{
  "num_attention_heads": 4,
  "num_key_value_heads": 4,
  "head_dim": 32,
  "hidden_act": "tanh_gelu",
  "norm": "layernorm",
  "norm_place": "pre",
  "positions": "learned",
  "parallel_block": false,
  "init": "trunc",
  "init_std_down": 0.0104,
  "learning_rate": 0.00171,
  "beta1": 0.95,
  "beta2": 0.99,
  "warmup_steps": 582
}
Each number is 500 + 40 x the weight over the matrix's rms, rounded and kept within 0 to 999. Layers, rows and columns count from 0. Numbers have three digits each.

# layer 2 MLP down (transposed), 512x128, rms 0.0798, rows 416-470, columns 0-127
508508488496475502503497464509506511471511478492532512486501521523476478549486459509476530464494551520498474519479508519498510459500510492520516513523490487478480522504496482504490504502474486479494518476513517512505514476513513465500510510493490519487480499451498495509454525491507496498484508550531523481513479499495520541499503545494489499503482480481510524499489541480490448512502
457529515557524471461434489526461423499474380506441515493454440558593494583540521511509551502457492512510527458554523555498490494489501531471501493495483468450471497526513495465520562562457489479445492473491505463468566448481438522456454493581463530481504563507585498466434527562516578510492565538506468422495413514550526510524480497502526534471536499466490535593483499534504438490514
547527457506502506469452458539446452451429453571532502499492461431531461491470555445610468474532521407494541485603392552421550492487414557496518482503441536424489412444596476411509503489467439547506493490562500530516508492536459515607473537590490467516518465518492566439508569507496598487495470543450505527462542486511437439567602447483530445579498483542419477518487496592548578501467
457469430547464526467498501407494514531520472563535527537467503621464505544548495537507487518493576519427441475452517484553492532473488454445465588510504507460560493517522465496489441498515522532475495511471512445507569482491477443458422473531540493488490430553479505468554495596528513486560529474492476496474490515496536588516481481467449554508530551528500453505467457453509525464485
424430476495435501494520502471554498421526577537508543447549527497449474547490550524602504501428608526544492438467481522549534456478485528485477528529507516500488540510490485452510562494510464524531521500440475503552474495522491443556543531624467500557504459437467534496528501473522472474539497523439431494484485516505521496463520528488529444517491463446561477407478484453504461517491
550402482448497546481515514563481521495449534523445560490475409469544533510526516501557548468486586504544542469511508521429482556461506440440472474488501447498539532403509529519454503478555509564500460527498548442507597451496464508526507482531513521515510530552548455460427512449451521518496503482419537570511463495478515480453458473655541475472472521505487474496470493557527543484444
565441422474456445590530461499468538491550504442448532479546516498471531519514454526554410531482512465512568519513473526541519549526482533529530498446509553508434431533477506592500426493515513599504516502458466500517460512506471482564536519478485481507519503466462512536486450456545507480504467462498526471471488458551507549456510528486451503504547507488507546533462498515511458451407
474518587501449452478479429550535461508533500399606529520549570525525490587542483468428506473397555568471469499475471554529464538421564522522596470523551457493492554501568451428484487494539536424533506445504525576505551457465476462509486516485531500486419508447559532373458552432529507474500545515468472442535454486482509451536456497573449487512507482494496499515444528457494487579469
424454517469580548481502449488506470511503455466517478474502530468463555484525465533485520490490460570511533547453482558517470607467477469447505472522603516491448475470547493484532511415493440533516453496458532438492478490498525575444499467451499473467416487509537475524537517427472552496465483487525545522509498481545448475432479545558558446473518525577572442470546544580569524520582
509514513510463519494456495587499452565515465495500430449431404518539445474567455581459477514509533510550481487577513573482488474487492520465512486513473488537505467528514506459497530558490465515526461523464513450567522528503515472533457509485469502497524467428412506492511420535484505531477482595489563460569453469536491515537562565581538524455434514484513553528448463491516499445496
499512520491657515516510472531496485531518490513491490492489465543472534526467497540428485508526486478487506539508481521478537485541505460536513532476514476475492466542500503483464504497500487526466465463485448530535490501404514523513445537512487519470471523500485470400535495491502463509504574515483508547513524521467492521502544522515422526468522504455518485536449506504520460499482
520521541513554545515479572519472553506534559493468508570468486496464509508478437522498498428527548470497467454496574525465425479476531439455489515584477515500537464468546520504480485443452473509457486432553457487518553464428469487560479497463537480528487553535504512508488539477498569482470411514573489455530480491558493465563470578530461451429484559530459523429539490472563442481489
536454492516489508554476497511464521414451492538575561520461504489499437474420472599578531504490483442430451490493474471432503513423535510471491496433482481529489502475485518465543555510498547540518591512447520473546505538436445468486465534514602455560559461482471515452514640511447465518502501538487558465479485453487500502507461433508660442532494448531527511529533516553560471472439
459473442507531471483514514447455532440479528449511412437509447545527417515456527494533512577448509487434524599518565539511529447484509441473494562495520495497478570571472446550572463534539416487582520508599449488514541473478505534522512527491508498513557429379485476491522530490487481536461482552533504476466497518538440502549511471485513553432543471495483492558473511509554424584481
578566435516517458560458531530444502523465553479471501460537530485498494480541465544538450489563607556533505515540516541494406424413510438415522501507566477415540524425454516457522494487503570510488476468524472418538559445392521439506449471490491518515487538500490445553512547491542509518432563545467496521502402523515522533553523501485514461562470519529477447539544507520475481502451
531449516478433518506475495487551488463558539476470440461598475468424441529532507463509511444496532521526522517445498496553493456435517553473488486438521499501446510476491456518504529513503497474565492547555530508507516484521496446572483506537498478574589429512542505450474555491568508495569487508500481506478474443482534494472511485567531409608515628493458508416476441516444518486508
512451535449494471487486421478487536555480534480462468465573476436558484489389508567440546528462520515545498503549546533398511601515453505460532529533474483552466569501464450547507504475575502483469484526541486502535521477496499554529471545520491464445494508493534495545563485569474566459525498491494565498509487524521514458467495493465512492536474475521521535465490483518445437472461
451441459477466486509518510555525502526567489487495513470550506491506518451567525527502553536541499463443468402479501511567471549459513479483452549497558563508489478561480497467472521477518557466543488461483548503462541489500549469498466482568492463534551495599554475484482436556495507474483515424461556493547495470495444582541513477461492518470434415439445436534504481514515454536515
405525528480474503514464457517546472437525456468578468531462518464505535410498478575567508479422543512405507521467542506480526444483554515578494527487442547455532479471519559448556449495511447483469578537490520494542447450533521482495522452386547448487471544467601517496427595452579456504598526463453506434522565490537484524497441504492497457478494497466566535533495477474482425486601
500399441552513523553538504469480484508542525540500487536553520466506533416490486509496485512448415549468546538471504539466527561445469457525507494470523478564439538479497505520493459493488468515510414517492534483536513437521566428531479518472462537493498457477494571452450493478492428549473480490500486600478502513561499469477525515552464497456471534483536475516514563515526487532548
467525598439481567478480473537531481481462520498435454574534573462466557428465489530479479567429526500515516567479536522456493536559529480497588476442524544528453488512481458577616505478519513582489504475494419475489484430541526521533470474555542545476397538542451444542493466572483559472539577521549427508499447459484514527480445528511389471404530598471510449486472518462435483553441
464449476544482504554439459552501499522476476510488495488447486497528538474631472479502541534476490557482438508466471516543510524548529501515555484564521510454516545478479549479411505475551452481506511483514458449503518488496499483520496461484474499544428499426497485541528506483570530509432501543468518447560439529518477561545530499513471494478535460491472531470597526503477451462499
494446447577493536522391544544496481501511423431486576570510504530573481441559493582497541566526514551411500454473423590513509400474425480449544508476449508522483472461501463549554476507631449475515421499423498484468430608524507544525495542498454495448485537520425513444499520491505470546480488587458501528497499442620490570640564508395450512421431481538413600459424559495503503559569
520588533418419508507486475590541503542523500491377556519500440428517530450440457508517515462538487441464539465532594541483512521474428475487484508466416496519494552478445521479463493519491524551501459615503533501515538449553434397454498484492503584492536522496536469498578492480510479427542574588522504459525539504522495497520479496500490490486530534521569432535491504454532421524491
544433514518450503507443510472540476469430507502523539490491502489553539546500494373481519475522496527415427517630436557535512503504537493459549506464389519458504564462473481541517420461485505443534567475548523605509500565536458480528547486495524497528428482550481494454522565522498513506567527498455489463489489567498494535487510468455498525477481488458434552491507552463466464511540
529461457484452493480556526493583478472511477484520493576448455508504481569503587513484481495554551477526502484475519480545466530395613513436501470440481552485513489502499453521528493490447478524562507490413449555559458546489569543551486447484430528566498471541479470441551493422426518456440552456478464575496546444484553505465582507589475460429564501490565398511533477527510451562531
534505528515445493509517517513494517516538460543539486522442564434525506404554484447437469428455541531497535541547442585402548476526496533534517517470485461485507495480537444488515486488556541523521560549568471524463538520536535507528478507516427506469457502498451470526416527454534497454546553514542509514492422473503494528523549433436443451460475518434492458409561473476595553572432
557443557392431521536484480512477520514556535489484449520483520418570536572474477438444499537475550443497486561478520558514518474514504511530522497538516521504415496466489588502461508545506485438459459443501550471522413450447533477504480496544479511471475580432453470508480538551499531505426554531492557410534550526482451514530496579534499544494553486452503534535471459556472555500468
517495542486545471466482505533542483554492580484548519476487529452499482544507497500490500474538556470509439549433461525601435509472569499556435504473529475481437478519540533535468463526504427494426497543472538465432524448575517531457486477492430488557531546542460473535461493593524523556476477553489480506504458451478464497435469460476563513560535505474489456456508560457579543409517
450507433435470505540507560467516495552536481488519525454515463514479513454479523491552496507551555521567527409496511472473484513577594454490490483497545446484508489563494429529582546511459460446470454515444431540526513457495514571533509483536513466531533507537546494547516460527560493462496492472527482427502492509441506499508498512461479506484527541489463534516491508540433526514443
415510481542485517482517589495518503478499475554466514445449455539564463531501436498477547443541563485546535461462461469399492506478427467458520518454545510512443485525417595522595435518562532569519544474477501501475492576477488629553470564557571421495520435517548526526476499473430489502497501497481525564450489505544490469468474515473568436450501517512468496575479552503457470485532
516414504529526453477589471562452439528501510486430483444532523440490571512552552537476488500435578476591537497451395486520523444534469456532474492477479519489548527495525586519501439475547542525496498552438478470475485516500487461517558568448526449546528535388540483518527537456457549490375472499458486495507491451486500568483442551466576495517502460543583511490556482443453540505519
580510527473432553490494514529438513473556532479448607479492465450544481444558455598496531487458579482489537486443498504480486460464441493487504514442570560522522401566477448469456482499501557545577467521538533509521508452492509452501491535457520557542578506533430517519442484516552565463449521520525573517509460524482464483551500534458468491491516481465467509448535483459500480465511
546488501484559487426443498529415479492464521467520540517466442517515515504399489541495517592393528496431481530524473482511525522497515506468479513516484465529501503478487517488483515504521446497501508467511515460549444428544463548471462474464560580484581493471464478543494511536594517466497425520511505576528498520523463483469448472479580479498510559576492503496559474514490501541503
478507442494459519532495517557550479441497536503460470520522426467516450480514534459581495458471556506507490520535466504558473480522555537520497487476492438479502507507475433549551485550469551479560509511502499498484518504503424507521485514514537467493500566475489500530466551465548497510523460480515493505468485493545533492524448478451585452559486560469541504417475456485386546475500
456549461526465465471456516524481547545505446503437504521471415535468449484583567499527499500518516463556521492484514487527501481576495493514481522527534456428432438529485416420502539538508485547529512501516507561484537476452470488486532408517507459468465511532556547482490427506441479426540549482476450527489509543520582481501532515523558488579594548487500485562482513490529469533416
479475480497559499429452540528524544442465538593520616528500478544455524511482411494521461529460537486440421524486569551535453529479493517442457521553483542510495481537428478545505418483532440542467526531495518493481578461518454465497560493462489468479535522431456524482580397449450531537499520533448455515533598497545530521488514519491497514439482525531506552505551508469478484461457
536459486525445509483530501453523520473475570513530515543405515498475521516537447485476506534493494526548496526488432556547554554504472529520461514463527496520535465490444582510449460523497440538513460504550533468526519457535498428456528486548528455412498510538447483486475519561441522484557525512532481499454483512521444540501468461551441532562513495455459471489501501434491567496531
498468495509506549444505482534526442502499510499547452499485469495553549566449519537483513468505477576473464510512409540447440545498521429509532535552528559511532466530483443536480529500456474497487489498517520438471524480538512486531464479465459509451472496576520544497492516505583516516574493475522473514485466505505516478487580510511453451440429476506455533449477462540492424552569
453532510561593504548551484504438515507477528541454461515502432511494534489509511539464493528513488422488502586475505514442526492580519488547493533460496413474517459494497465493467537491455503508508417502480500548508535517479498473534437547520530532459475497499548511469479445530551483508507515488510533495478458513469505448448498490507492512484533497490527475516461462500486501503519
439522531413465533444501518493497544511524516519507462538499583495460479485503466460485487563528574517518518516413454546502501475496496424506569494561555499491516530527479559479529557483430524521591511449480475445510459480543562579484554448471463475481548470519515382458458528512504488455507505496513452444434520461504545505527508549455403478501455521532512507525494497565505429543533
469575526566423498467539539477484563430526442507519457413482419435370495472419527467639451485602669400524520525534576377486474455455486504634500520434524404411551425416398439509547485517494564527548540502464481543523494537533399480488433450629546558556536454524522485467456609496554525526568409486423456446400559457473474461560503469491598426470591511564475480501470463551442627556576
485485470501484474491484481641516517521527520491499492480524442450500404492524538455472437426506548533471480546489509520579502437443529554494469492516505491503425486388467575488562533464474477511602416582571514527462453573475472469564493509510455493520493554474505488487449458558510517523550475499492490515491488510498498513526551456532482563471508524463562507475469449487478501478546
505443515505484519534534548520535511509477533497399497545480485506494475548501481500470426495527540523500474504507526540473516533508530559467538518445518520495500546409509435480483504511454640505516534476552547508486499540505508480516456454537472481468513525515467495456534519581497446479431565431535501455486535411542458509468472489488535462495467511474451490461478494555473496491522
554545531586488481494594513478510509499467511540478522572450551522523545518539457554525468530469452531496544506497506502440480482485496487465540513506463497509479458510523540513491498457506532446419537448459471509548525520505537535540442528541480516454523565522527503510513484515502463442452521446481472522499445505507515483439493473464481537509524440454469519434472503534379510481563
460492433556435502517484515559492574546524471521500520560490456544505542488452517452520504514548482512541501440488551510514494521477515464455467510663502492481531475434554479461451477572525513554438463526541433493549470481480488532482490486398509529460468522596499501475456503531596516564528488494521469597537377538512510476478443440458500456456510556476561558465507411479478453493503
459473436534485529500420478526430498463482594482476506514441459507482472534522532466556444529579533468426543499522480471521531505498453461443584446455435418440502462500549482527461449463554545474540446493454552489487499540461418553555435479535523521503464552440573503569424509479490505558470533520576483520524554565489461428431551543521552573437558580477552528487545517561495487521614
458449489547447476541544506519573477511492498477466447544429544515596499483512542486460434555392547531476438510478553456467499428538554480551464432467498499496559531488467543486521442507516506563485482510439427432468465543466483532505513494434543532540481535524481470454529554525535497488521495471507564474503476551441479486515563505480575512528477516506548496567532520481480496499479
421496546495482435420449551489468457459448470552469485601477504520523496496446534443516578528494593533493483511503413520540410519465487527498510514520509546480510471465429489527532497514448537528501512465505570575506503468463511518458525507473550535494501515457604534520409554560488463442527500506478440417469479493560479537501444469534504573479528573505491483525502493511525460555492
486504565486598516477445522472569516504471558511504515511466480523516514526465514503398551438515505560538511531494433470492512497512522458514515503450506475486564442529529479520442601477514510470486462524515475504491418508465511475548454533493487518424514492532515501474547546487479443559601579534493499486497463496496468508458477501496458499456541567532403487486436505492525459504505
429562478495485510458519451563538422482523444464486440462472498485530563479531560458467597600519578525526429528525480443523488500524533460543521498577484505481534559512450457495540463460528456549476470513553529482514469511544479526482510538470490469589601462559571482442416532536558517489468464474469507460494489514483435551463479488521470475468441512489491493491448468454467507526534
475507484504463493433550464489554532451474490547494506461508482562551459567450520512410423588477526548544461527487498561477500488477464556470470502498484560546498514470428492490486473493491527491505557516505514454469487458599478455453527469486544487486479416523531532522456536483407533536529522481578526464498502513479468525496534493529495500486467484492515500474446543598511429519587
491505502506505504497503499501504503498503493497500503504503506499498503508500499498498505501498516495496504506496498496502501497502497498499493495502503508500504495494493502501501499494504503503500494499499498503502503489497506508495503497501505504498506501499500506497499500502502496501502509502501507496505500501511499494496500500494497504498497499500494496501505492499510501499500
553464509484504524548499489541544459503479611472430527449419454512505502470525528499457575533388529504558574501488534535448448522495528530545539479489480489534427519502513559406548488410514436541454456489466451463457415434498574417518452525603471493545563453537534475521526498523452522485439527541534565543467544503566529499401493549497491488485477503491502567554556424468468494548451
455461551521457578569532541489547490496431530511505526489498420461591436493543509437541492504445560543489484547519516470483476466447562453602452490518559502518437465500500484538481529494508528489476507476472511444401529494539483500585456472562507502531451500542445515501500598536491473516566444527525447511499481446482470497469438491519558511485495566433467532472456477550485482511522
# layer 2 MLP up, 512x128, rms 0.0951, rows 417-470, columns 0-127
479605457431504414588543550508542483496569495515407530462536506417462469368486449444500521551509500468501522509438521542489484520445467488517476559497515509527559504538536502458511470470518465544542517576528505557416551433564462526424520502451527515554533485525511496549489537484604498483454530454606462511490464506531493557535499485477505485486483524487488523412463486487540464511467
394561499533489559479540559565490549463568545508523567410563482513450513457481485540528427505453533550505526471521462454515520460483504536481472479438532444501522473564520520516545479411490558509444522536471426528420486474586503416491503630493521551494496563475554482551523515478532564459457460487506475421520511424533465478443534444492476473457533556464476521530492424509415450489513
496570546533491505493516487469513558467507556472496510453527430455472497497456548446559492494483558517554565525458543439466465528508497506581496481456516472472495467460449499477520490500463422524513533538510538485500451495509495486453496528520472511585548478430507524515527545430456555449533496499528488493441494525572489483472550494488565485459487479515563528475523464570469503511524
501496520478495414504496528508480510440557490440526451477572515426564473559515480511546550489498521474518487547471542569464469500526492505488467487469537578538517420484548538491602465581450493437536493493422474395420532548517480478490488569481503523502510532533517523540481555457543510431479514540474530500445461461520500520486487479511518448501473487551525493463536420560496560527511
472486515525494513500463526522495493426443567494521497532591482536499392510510523476562402493464539447529484485485560522508469530472578503525453523473511435506524445460484461489491531521417537475499564564495538537485494511476516423508539466564517418538492462420522433474507516478507553525470473505497473472548491475496466501473540484551536490588479522429449538529597426503458525507457
493593488498465533541449497512466486478439495518498521466497488522475479521509540495523461554571505535538466438496513497468490477506481538492518530489432494522522546475451533508479484528546525511558462462480412457478472493478470488467542563547481531606459483571509560552461485493504442558508454514531494544491460493448496439525501506514525425529598527455505510475494482452478515528549
438579531543519434485447530502510481484540499537491410468484517372469505482564484453532490455483520544565550552449535532537554489509544519586476527386527425542523518501507511506531576494430571389536541583447466509516510462552453555465458615424614453474502498486454551517485519465533595472480500480495485521486463508446483478536412425557526462488516455450570514397428513526495462490487
477561465489472450552538565536551457481481493536462528488485492518460496461514538450465473537470499473497504457561524538560483437400465591526468496486473477540533507530442532454472500496461515414458558485514548502496521481534353473475596522481580499498576558517547539571540501517538518531487507434475429482511478481520496501507483391507482493595472538574495473469469537392463503448411
496505485505435475551520497594486493471519464533494460487483551468507483471534495455486471499484484531511485526445493476472569488495492547475434516450489515508552502516505539531457556479496527521529512498516522546432491483521406572476495512526514504512439524567481479593478490525529510523556476439485437571482402496450504510473490504459443465504581543539455528426465490430480553460560
512528446513575479480504532506493512511474495497469521473549499442485437476532510506534500515506542558536491488441475472468437493422496521501450477522502535518526524442501487482481553484467534505522496498525491454491529542478510485477533520461483480562517533501521508459492486472496566537503392458527451462440490525568469489500456520458458493492515498494483511467526517465507523477490
553514569572501527550445468511522456443492451552548463474519462527482470496453484549544491484496588476545510475536448516467504412493521474546540476470475437483554522398503456567571485496497523508510494507498537444514514521475482450488484539497505547534498498449475484516427542399511493462464480563478471517452509484548477481505527454565481500556520428494500539516518494554464482472483
423623462509480444503502529541501575476558458456543511499520398469531485455473507462510468464427517511540537538451513455476444522476493486500517486401542435508520520512525519463586514509474558475493529505520507472469466508514475396452587497510511575591505532528540491561569521459494492506441480481594540473463489493555500579423477508512559452463558471536558533492519394509490484468520
462525357522455501572547504499542541463465445496532558509518465483443496417568593522540495475542551488547416500521442480485544493470480504566496522509394488546487490464511485523609501452466477440501481550472456440449501557539497524555550452518507487562487493503549481479471513469554486505532438493461459497507524503424486439517467516541555467588529442498540480526512533468503479519540
496501553567501493461466499499466502433538489459497474458533478483490439516537574521552507487533516502489526522446463508506548447468557565492494504456537435463555493523455459506517528483474505505446502585422560465456510511538479464545476489563507451529496435489600437538507532475524511478487495596464516498459483395469575577473517446532475478536515500509518479545537392561436499526501
413542455439448475584523549529530529432479506494496466471561505458462451483544522520542529512567516479566483489454464528533499541505519531546458500495478517549570511461433563521536494501465494500502489536486484476415526562534449532500522499498526524542466495464511471522473532458567464514531465495452511504435425413576502486485439520525457476520465540486466514451519507466489487491518
479504490562555496478523546490492468500443490422466421473496530516509450509526409467542435471537511517504555445464535528555562471516518498548475473483500503561502477523537495517452546531492434537538536491436457456453499493536473524433537498544496527525505511472433488492509499491525544515466519508527508441523459451541529507565507505427435462469472616552474472453545524481554516541452
478508484533460553545448570558560490458454481530475525520570486492430508511475490562543439536501518510612462440516472477487509497486497493419543521492508465530457547513448490440447529524475494572515542537458435542514518580483533443475464533469583552534582527456545535529478514475476511475565479472455453465461465517562535441458464447423551453455474472440558501433479439564431458487527
464579538527489495500527595565529433417470501544499485470491444453483481517491432513495484503518520431517542580514581518538489522519486494472469477524486424543609476418502495489467544482446523436507499531526491485541562561460463466491512536388614489440480543479509469505469517492537503521531471464480444546493458454527491468521441415503532468515433498466505484491538483500476574535486
440486442525486512476477574554498492459540460507506540477483515540551483552460443528524528510499509520538487472501467463538501533425508495533492553418445419490531525552515451430598508455480543437529564539542453545471522492500477519428520607452523433518497599510503445495552526490494547444544507500471508485460470480512490513427570511411579502528517454532565474490525470432498494504458
425523453515458447537568508603500516442493567476495524432523479438484508462493501496532508487593506566548495538550405455523600461463512555613461516441492572506527458473478426505585477416534598424546547448460516469497456562647518522510544616525481469493457536419487497503458516450498568470538484477526462477473524548519509467451466423448498518520476524505574510469515490466446510448443
485574489530505562479557467508494497482481509510507422456493458495530490519459529483527475466511532516532516515531476525491614502557509487507449497466504533483519498436555458505524497465443563462501508527461503489487532508494462535538500595527529493497494477473576505504452551513558528529572409464470468493465483435460470484524487485529522449534539463466443516461485470509451456482548
493487506466512446484512481541418419474533552422490487513562562366513405520518494505560524497435542555549529570473461557480523476446512576490431583538503500522610479441414438565529488522496496496508482441523560487473466522611510542596496497470535437515543496508450507519431534489534460525540497453441413487464393438528495579433527461564431473535481467506524608399468494494462517452524
473496476471445468562528518538513455483470551496514562413544519458497493459466457496570518571687526488527454508530428555442457445476485500575488558435470509476500471459476461526533438461504505577557576456494453473406486561573462520460492598495503514444517524493513531505470541530461452523512485424500502476497494513488447461486519428444500481496488538540516435569520521507538446558505
451509500502513514505574521488501537459535474482516503442511486439480455503558436403520541483527519559482569596468595555457478488481472464506414511455573510469607459398464506538486526439493476476570473512405543498463516465597510472499589450456500507516490445527461463493527522454497510491504492462500477523478532519486472578464488498533479483491481469506542578399490470538493560495558
435505476543451378507466545504501543448434535439514443540496469485468423453612526579476558526479513469546477548451526518494474464424529514591514501527457444550519477492479446468593512479529516444563474487483539441469444494493494509500573463480544469499382456522498468505485478468490469530469514488567488554460467492486530492514477503571606485590499493526522551509428468510498500557563
400523400499487439526528519573507533490585481510455549495505525538513505510598501531539516493516497432495464489481465485548524511530488536470462544448517524576551528516463536424549491507415462522492482477487444449449494572521505487514455486512509538512446602485528491518484517513544566523439474501502442432481498468471478548499444437539470498480518440557537457467515487427442450457545
448512442531535509456571478527468491451540467406387504487480477416495483490549530520535515424562500557516534502508463537522551565459448495456513522483479440501515576504514464487545508475472518467488444574540470423491519492515440452514555504509525488486522558536528443526561492519567539490469441572525517483490480440515517568529490511463463466465558543551504529420473490487444507503475
508527492432461440520428436540478490479516466475527554516487500475499486467464508513521508515437516462579545529490403492486457502467463508479524511489479485547623535515484489539494498559438404494523558514512527436542410503515471544455512545482519547516487544450488518563487527438485537508508484439496415587435401494500537556468501477467459500514484504568525521506497498516479537466519
498545469453458466543528515487469464476473544422487468493499476461539453452545431518537540481521496543499508376461487540505493419496476528553489482452487499559520469453411473500580446530519583407499459540523526532435448441558457483534562502413568488598439494464514506556514570434486537493447516445547466502559462492498473535513474468590496520543512487496530628521490499482503569494551
353575438488484511508483528527485541471418580436472482544499451509468485428511528511517520551513494517499518524467510516517493493472467492483517495519491477524608553509528470521521442446492457554512519445504503483489519468539459534433519513493486465513529524503558457581511563540495508502485494498554496523516412491506429528527523483554421463547497551572501556429492503507384445450536
452542476564474545511535484538539527470503493510492495442526458496519494498496493539497461461548500540502477495491526504557537529501560465527513518446513494461497557551479476472520488424513537461554534547535488526424462490462463475467521511558506455506483459569560483535495515560518437500514493380506503597441444437439492593524487499506518432486478550468482487518511414457447433616546
469477475515415544512557499536500467536466474461464465436514532526525476524484542543524452505560535555510511515530478448494511480476540512483479498415451558527459549504402511564533511515496595516481578545455499524470482588546494442493502460565523533517557559501520567502525552478456440442455489443444456474488530430516513449513406427510514461557474488483570472441545499536419477470507
488530491454460415555462474534515516442538530435470514529471539476464472496522557452516489526556490552558488513538433520480498504436516585472501524529506529482526506525384471558539403526474485475484401508561532513468537504563489505561487465466550513502511512507560514557498518500455510510431521501458509525521412500543450533416497466542480465507486500480531580488494528502459457453472
451551492482513484529487524498518512474475522453430463452567471438484454491533460529517514508557556473501508498481535535495434465468547496511454490484469442544511482456479465558532519476508541481513497486514506487459523549527465500536538472515538447486507522513502519531514540479518511516535458477491452540500416495550459506526483467488483441494508504520538537449485460508470514495450
473499452511510515525491548552502514430530522468467457442518522491555510499503477465505506553435505432499447433510569459516460491528447539473520488522427483483585548466485550503555451482459520368521454460491513513508621546508423507542488510486540532519470527578495456524547541513522514497482462506561556508477461495544437523499531448491514500452448452526497533499475506454475522460510
482519489447407486498529495602538478469506465513455499519511545422482478493615554450482482460509531527506492538477486461402529482511514515533517534432546514490493523463484452473531526511471573434572496584496484554479427530499513493547478529522572509594435473514535541527495473514540500493464462548556445555432435487417500468529395502519528505540523514489545487409441500425449516513522
518557484505514493533456515472523530436478505410476476344515473480498496432513485474579471460520551492550570447498462529488530513494497451486513526497516463511497550484458546530641493456556578518533474477536435579497453517498505497516482527481503485529525500482483492526476549527572490481527475513523564509505482458515443458504479496429487447485510495471540543460489451520505422552489
439492467517452499555413491521501474498488572477450531536450449417469438346512503425523526558536483483510591466448520508494539549518507536542474473463481466559487520513537488469483504509512458522483507505554433490533447526559464568441498495513530495486474512563494470566427490462459493513438495544532499463497477493553552535477548516514486496524551529518567585493519454491511560508438
488518455532532473525463517529503511537462501549507555516519532460437428517527508542505477480477549551556442458485489469510466443443519526510513509511533501480531483464552532474474596461491545430546524503512486422493408556481476464519586503510493466485534526502443479516530525497494546529508464440521461538472466526501470447510419465482472478544486474550498533460476499486471475483505
503523505472455464600452521497522510481417503482450496538441497501563449437573530493497525502619534489498498524493458477477518489464549577575469482498466543542491437494360523533533521515545549497502465436515441535480484544506486573495521484468502438531475481446491517524465525474473464468454475489473450525464449541539515475523510513593502489623498477467528514496486560463487544489446
453513485543453448590614492587564455496457439538508503485528434450452470461482482498547473461495540539547496615492460547435534449422492511481536503469431488544558422523477496585533445477522485477527591575487514558448577497545476489455494556527545571449460523532579449537489512479529468498572456477500468522486450482442526476576550511459497461475502545439401446537489483505418458533554
492534436491493457516467496547473593465470457517484511512554469429493465430491514470504480423530488536536529542486485504514551522405530514566487535486439500492502460528531475556596561506493549490497510540534517512474513549546410522497485502522519476543528471503509518492471503517528515471498478519503432484516482474508538447508429502519503481606519528501506508468465491445496413496452
512610497471530447491512499535562486520520536462465498498485539459522463465529472457563453434518527453538476519514580563546444534520510505533422481523550474546513480440437556477537484512445542418518478505432400460501507488527506447544588479497545525514456520406482523495471501499529552528454415535471414533537457546485468516493493497470486441516479466526549551437550468508535466484455
497561490483473445610461516464610437466418491420503502489501469526500491403561467530503529484455525408481515453472502579544480512507577515595512505477519521518503479482447550449568470522447467527527459486503422466447510476475489514487520544466509519503484501441516495576493521521518480495541528486493526492524446528485452457428506586510546446522486471537571495437561471525457530561552
467530509535485496458474473530541513388474524475584518484545422529518480485477500549524464517479571495529555499436468499436561432481479484525476492483488501477567422472533504564509461510469514539497547522458501484431430521539511505457507594500497474549518517392538475488512556368493586465446480520516492454458485449578484503566585507476547492541458564495496475553533445508436525537518
431545472442503549579491601487555437523497569497498504536470565436459446422592441441529504486462514497504459413509533553491446485417517560522465484542521477493516498474450591523489566547520456478479584492514532541507544484552481495432525471560512468517507498508500492511522530499566466447444519442519490533525523459539525463477462448530402489511449468522485618425505447495505587490434
446517471464503554517521606544585562516412543542498521462471515491515469463517431501555510499569542474490446548519536493472463447476517525510444496461537487521517538460449587460483459527504462504561503475401429506418475526593496462497486454477574497487464559544538541545459517547466488568505467424539480538504472449457458477505462511495569418452478558565502449486482458546492463597569
491573505509476491545501476505462458443417500413488440531490438528537443488469512509538432418517559526515530481465480497440587479503505532508431498440440546527526445486425469558518522516443580529438560544509540480510446480505454520461585445568513496584472493484556433552493569465484490519493448500547476462519509457515509572519497492566431502609525560466454484501535502497483527501474
482503439503546534513599519494484506494517490421510515418630542469491477449477481457561500526493524559530521466474444526455498464478453461554400516506506505500511512397503518492595467435474506465562448516471468553427498522565506497531581517494500530555504552490490546463453508438583550446473427503514517501464526494513476524486551470474485467485516465508497551512508472474523486480480
486495496546483489563526552504515441437407471452482478445516446500447496516582421500489522542540526542454498458520542504485504483462449557491503476474399518535525444434436533530600487470522376545546529430451513469451560484524474522547535502486505532513499519549487493510483594417500500467578530445533551452473518479495560513528521545507486463434521516494451473491538526498477559520554
487488508437525461549552536515573530516567472515478438489511505478531473510506468491525528451406522457464497523538576526590526501519487525516384489446440556541566515514548579433446473524437554407526455499488524527465539475495455475476499476517533484496476467566478476520527513506594475562467462417452501502477454488498484527432453471526505475498532516545434491435482511531497521510484
493509503508494512500491494495499494501500493507495496495509489495501488500505502506502500500498497505505492521511501486499496510507489497494489484500498502506511495494491498492511502519509498500504491492511510502495508505503500504501491506505506483510494509504502495501496497510494508507503512494499493497513502503501504493501508498494493507498494491502500503512492494491505500514494
553522513484472456456492536532459565486501491446474543479540519474474462559459451444492533444525526504587544591505387522503506485428452494505528536519483545585518424488439443497533437505494563511500468540538530472489510513513446519498488509516531534544557537505489508504418593462523463431509486543444453602415475422485459463532467477470526456513505540490444469508526555519495477564472
480538471486518469471556563532497517481490499461536465477517473478552457487550431466551490452477530490552445472499525485520495494454494471472494475476524509527532563465484548509536491485546590435526501541531480446413555487530437481549510445516573491532495545460492508512577533502469508523485462515557467551508414489518463532499442518441475430472477523464484448530525479438441493568492